Weights of a small GPT-style language model, trained from scratch on English Wikipedia.
Size: width 512, MLP 1344 SwiGLU, vocabulary 50257, 79.5M parameters.
Architecture: rotary positions, no biases in attention or MLP.
Each number is 128 + 24 x the weight over the matrix's rms, rounded and kept within 0 to 255. Layers, rows and columns count from 0. Numbers have three digits each.

# layer 5 MLP up, 1344x512, rms 0.0427, rows 1316-1343, columns 192-255
127145082143088136111139074155141101150140135091102101144105102098126111140135105148161167117114112139119154113116147135135138112111139146121158154130128131124086134132115128147123138121130122
149146097129148117153123071120114151175136150162096129078130118101151118165115150170126121155150193135143111121138067080100160102091115156113137154142128132075117108150133123157119131125163135
114097156099094141148103144156101171109093158154150115162104149080168124136205139125120133166135132120105138150175095161124172112159112113129138106141153146179161124145078142114105123143154123
158104102136080144134124098129114162127135137133146139119109104088154116155142089135086148082114080140122122159089134129158119130081107130118193128123129150123125124122131128154088144123165117
106108106105156168130143125111113094106167142086129114087117162146114139175098117118034140150147106131162112093100114170103103135110124140148139186094114132161138134163143110164133092102165157
168114113131116131167162056153124143133120124100124125154110151093111068164109149145077129148089165101141131105142109103126146122117170165127134115115103119114082107106129088140135108119138110
131113128105161125119130148125117107127124113108135089102125124122145133123130083134149150101154131184133107090168173130115097132136133135124165127102118117124147099105077122176105137127115108
101136166134173116119146201156110150172119133116177113140181135139144157132096121134118145120117117111115181156097109142126098124144102145168104113111113115101103131169096131126146159118128123
091122112073157084150101161073117061113133106108157147115148120153148163137146166136170141117123144131133131120142125082128155081157130150125140091123118113151142100132104139147155117145093119
129111103109128125133150100159174127085139153135087091114114120117159107139131112122140158103143141132110112120113124113121108128142133106136153145130108142129117102162121130144127154117163141
109128144127119114099123149125140142134157135155120174144081139087095093118118089136159134143151101125147119102160125145145151097137164183127102143087130176096150137137112109134106160128150108
090167117130119134132136162108073139122153118188130151124081135130150138109103145142123118148177102160154080147149137128159135118108141104146197149095082131159127139009045152103084110175181137
116117125163140140113117156156097152134134194110073182088118126146121078127147099127087105154152129112151158122099174138119124155100130137117128152133131049127132120129100125135095164143120146
146153116088134148115096124154136165161139140140130122145091173116111131088110128075060149077153073110157109135161123126133144120107105171170203094106139091117120161120088113092125118099143121
112117145137139120125123124144146129132121119106154144108156105156157107126161146113123118146106104079117098171121165147144163098131147112150163108139094114155111155104153142105116193125081126
104117118190088103123156114138147132114107163132085186164135143083105123141137112105109127143108140138176132096081060148143117110132152155141098104136104155181116171139107129132147134131168156
107094157135131119154123118137155125150163133138140146141100155117133161144121152124106159121145146178140157098159103128140111142125158101111137115108143126118111110158156107119140141123112132
158179156111123136119143095118121121151128133099136132137135109079121117148098163149119120081167118177122130067112141117151136163108131114109175145113121169120156102122137122141116129125131150
116149101142131163136152133133146158094159178110121129156081135170154069113154182146136137134137126165112136120133132130148118138136106116123134155160123115097091140123166136136127154145128122
120130087156132150096139124123133135125156153084144099144117145110151118132140100162136141090106162126149091147102091122117161148142130123145130154135128136098108101131133126120115158138142143
123131124152138114147147155104149145175124127153121140185203122124120132161126137133148129157174134078145108156154161122144103118147165144141158124137105130118139146120102131163131091141169160
168161104115132135156087063148099088131126128132141124156151148088128155129183123102136150130191152146126111122150163153090132130158149121144132114144124134109119072167138147141140149111121142
126160139169110109142116140163135143115148127117141128114176099129120137133144152145159108154162140133136104100122113149144131153158140108111125086136145150114130155125113132099136157125095133
131161138130152100119123157158092158137155148125179149101122134142123105119129158139158079066089137111120117168174147132147099166129135139143094109081111101145092161078117117115133089121106136
150166111083131139152176127150095136153165135144144135124105128117122102146120082126121103100127135123113115129081150141145139103137111095149110120118111119136133131099135140097083093135177129
130069191145122112132129117153120083152166154102112159129127096141120171135134101140067083142130100135134114126120116090138043109112134099121150095125141144076122112111156153133126127101100132
129085159153158114136136179110129130159155151119091124111141126124125137115104131154153108136113124154119098130146086122115145107193101083106162104115154130139132131144128073158095152114157110
105122124112149108131135108104131146122092063140161138198146139126095101132140151162097151130088131141144121124133128115136118102118111128117138125156114126131161114114126152133131141126072155